config.toml
num_hidden_layers = 9
num_key_value_heads = 3
head_dim = 64
intermediate_size = 2304
hidden_act = "squared_relu"
norm_eps = 1e-06
positions = "rope"
rope_fraction = 0.75
qk_norm = true
init_std_o = 0.0
weight_decay = 0.22
warmup_steps = 236
batch_tokens = 131072
max_seq_len = 4096
train_tokens = 890600000
Each number is 128 + 32 x the weight over its row's rms, rounded and kept within 0 to 255. Layers, rows and columns count from 0. Numbers have three digits each. The size before them is the row's rms in percent of the matrix's.

# layer 5 MLP up, 2304x768, rms 0.0474, rows 1654-1675, columns 64-127
104:110088109148099134110112133121092167172146131151147128200167106174177127154161097121151113122044128149170136115132143090127144131085113118089142127092103153107086133140145113143161042053176142
101:131084163169126096118119135117092123105103100149138135140166137149162173166206151125164121167134130152131128093132161136122120117104129082159177161134126155128108094162092100130106128119190120
096:096128157200118192095121079117163077130105187111139166151143142138104163144147144100246093153091133139134149144190105206061136127090101118120160146109098190115165138082098111173183144130113095
106:119058137164111146130136149195143116168098128097177057148110158197138150125065203178129140113126080082160114141124129162110120161063100122181135074154100150115103089102140117128137132070228135
101:124141133159041129102125150145109147104157122139142029157152165105156116146104079148089173111126151121096146092144135104148161181120138084111172115114143165147095107081128126166140006050160130
096:143065164107093143131111071116094127090160142181132133104148102129151161143125138117121133096181053124126098152119203171122110133077160122105091143162189135124102173138167112145238156142100126
102:142152147119137118120115125112098032117107118213135137124109140169132130109099133098126167102120028169178075128109169132124069061144116088093153098097128185155146061138143091178174136097128111
097:074133137083103160162083073167117133139155101185108117107134171169127085130162118047109119089086124181160193129158102113176146127095159101165156118121170162185101104144168093209076076087111173
104:094149138167119109153093155158113151150203099164145093096151112103186158164110154130132120094084156135130108102046115074110166080129139126149182088097119155138163126129141132150124066102201136
107:088069185126159143150161123142105091115170066211128127104163125169146182203178152145116092119074138122137112143153135137133056113143153087105156110156134139117131123153070075132099135163112130
096:181100106103155158150130046094088118119124133168125135119116146139120162148148123188082132162194168173121108161059132172116134102132128153168140143103098124112069018123114157137187131163100102
088:181046179098145087113112130136114164104108086158118137132098075199110158175160121109153130139134143159073170106105123136155155140109071163055118128137124094179175124149129105146152110124125144
100:106073160092086186088159047151155118061098159132182173092128170163116119183185184108109068171150110067097113151098171099129090172087133159144127085124136186096134086166130094220154139149135134
094:103138158096103163197118089187138145113152135145141122148138081174143168092138094114226100132121068125163062127128143129171172093127044134125155076157096137150098101150137131196167039084153103
106:129106163150089146129136130164044110121112119103145152126109158186086111163108120163123084128100102111152098142096154164173121114152083144137190111082159140145148111123119104180113154159160138
093:121090130211156140135138163108147119131178142087118094063154113197130141110126133071117106084157160072152054161080156081128108152111138115215196146044167128086155136147177143132137089119142085
090:123126070049122165175130063118130080076121080106133129117174127139125166153156110081223129202138113080070112123112130146062156082116104132056136107159112147128138118116117108141132143140143113
092:103123120166091155123144148136158120125142135174154145094141156134123165164159118104163153145150158140157096148145213162127110119141098079180146096127085209116189112124131084125160091111162115
090:124076171135146113122076116176105105157114146201157122209156075103100141143121128109116126176081082111126080150125110126144139068115151121068125079071086128163151126080110083127091131129164144
103:162135156120102170098119118209153133114171142103155103106171075159138132165213142071127154172158165071138085088124146088180176151112065163112082121120106171082098135142109097149162127115148043
110:188090114089080179088128067125049140110154125205133116131135118142176096107143148067152180106069099121167096104076205080143187152117153054160163115066135161166082085153109117138157070139072140
103:135104140104161106104096114158092086089148143155185076125154088117118122122113147125140181103158152148053135121075155169175125096164124138145182095145138142092123133120111126130126118150208088
# layer 5 MLP down (transposed), 2304x768, rms 0.0435, rows 1654-1674, columns 64-127
101:144115167132059181093133156109133138078120148150131125181133121111093151147143112158068156110112119157114080108148108113174144154186132165043138076141171200130175121171123128185166158143158113
100:120132177144122127151157089121130206173171098180157096162183147141156121100155105136153088133117200127132185111132141142120059146102173104130099113094136201165127130083112120129141093169150138
098:108136117132145152168111120130097174173150080091097179090123071125139142149130067078109104134097176092142161113074114094112153132132106136092081142080150101099122150073111169168142099119092068
107:152148145131155092164095138126148159159158133121172169119135175162064099094128116123120075078090109095172110185137121158113116179186094130140084096141119140154182145182157171171106161100187163
089:119126097129185104141121124098131178123149089078092120096169139164149149111118163117147100146125111137195068156092121143125155078140151164111050166142127078147151151160075157171138172167100090
099:174136106130114137188192090141143060180154154068149108120124154110064139157120135073107121131156126140139128145097086140166139161087142148063093152220152109119139150182155153087180187164160111
099:120076148187148119110149125126153118119100121201139072087106059085131103100182079145118119094086133151131086125079170134141125154087157145081095159129121187092126067070177135108132164143150184
098:183128079102154083098177135132219164095073123073155147132141117112165129113099142132143139107125151092144115179132179179062130135143083116166116133157143089134118108058096170107169137082137071
104:140188090140129167103138116190122132139123099126162137182162100121108150197070105131141154072107115130130073138063163132103106128137076115137129140081131142098177078145142136146080158164182161
107:123120177167113104174150117202131153083160141172175134152125134152077098174093160133057110109122130163095191103118175174150146146130093145062086177134146149119043132117160101133106173134172130
098:199120116105184106161126164113152093100165107130110182119151126085090103135117077118086123079086095123107147145077102168091198090045196138122115167151162158123108114118144149155098077131134164
083:075143129141069164118153112038118079090124164049127117158166135102136130166149103094142122103105116069177144152080085128094147099144136184155135077163113164103110131152177132184141087120118169
097:068126107156094141132121096120136109056071155143155160134096158119089163134122124081088112087105143093151104181189159055091175155112144068130113120113153172100120186166119137147128142137119158
097:082086181164148176119146122158102068138137166148129126133102141085151182120141115148139137134110108142123114146114140106092118152177079096150120095132151141119118131106119134221126132098124111
106:100127103108151124054091135105093150047135091141158176160168154141136122138133067114091153114109132104191116111085127098132149220089133165119132145068186132108119113112116128159106145123170141
096:157112086137110114163159105099076115076195125139093109107068156161150100150067127065083125110149093111129098141129169133090197126158080151097154120140103090080105148127125098101125094123083108
090:188160094136113104151138125149133125107116123142154130137132136104088088113162139119181092131116129139121145139120069153106065169173180117078148119131150104168128172142139149146136130159128124
093:121118035111139066109111160107102140182132147145151134174155142095117140144178146142081073181113158129109141152112121116112084096083032122139082098108103098108114095163132088075070115149164126
094:173107144076072069158099156086152133137108116159110127116080120115067122104137095094122175082072178124141085220125138097112160103160162141131105108091085093108159168099119132111112165125158140
103:104103122154140107149117098065077175077194099132121137114170136140149113109184087162138141124135129161223105104108117092095146139090136105121136172131089117122095160098165091137110120085144096
109:153171145129098115057128143133101161120109155126076090196076141102137098125086115141149113125099166159113168140085091100100165147117183075097097100120166117138089183145093120113116136198048174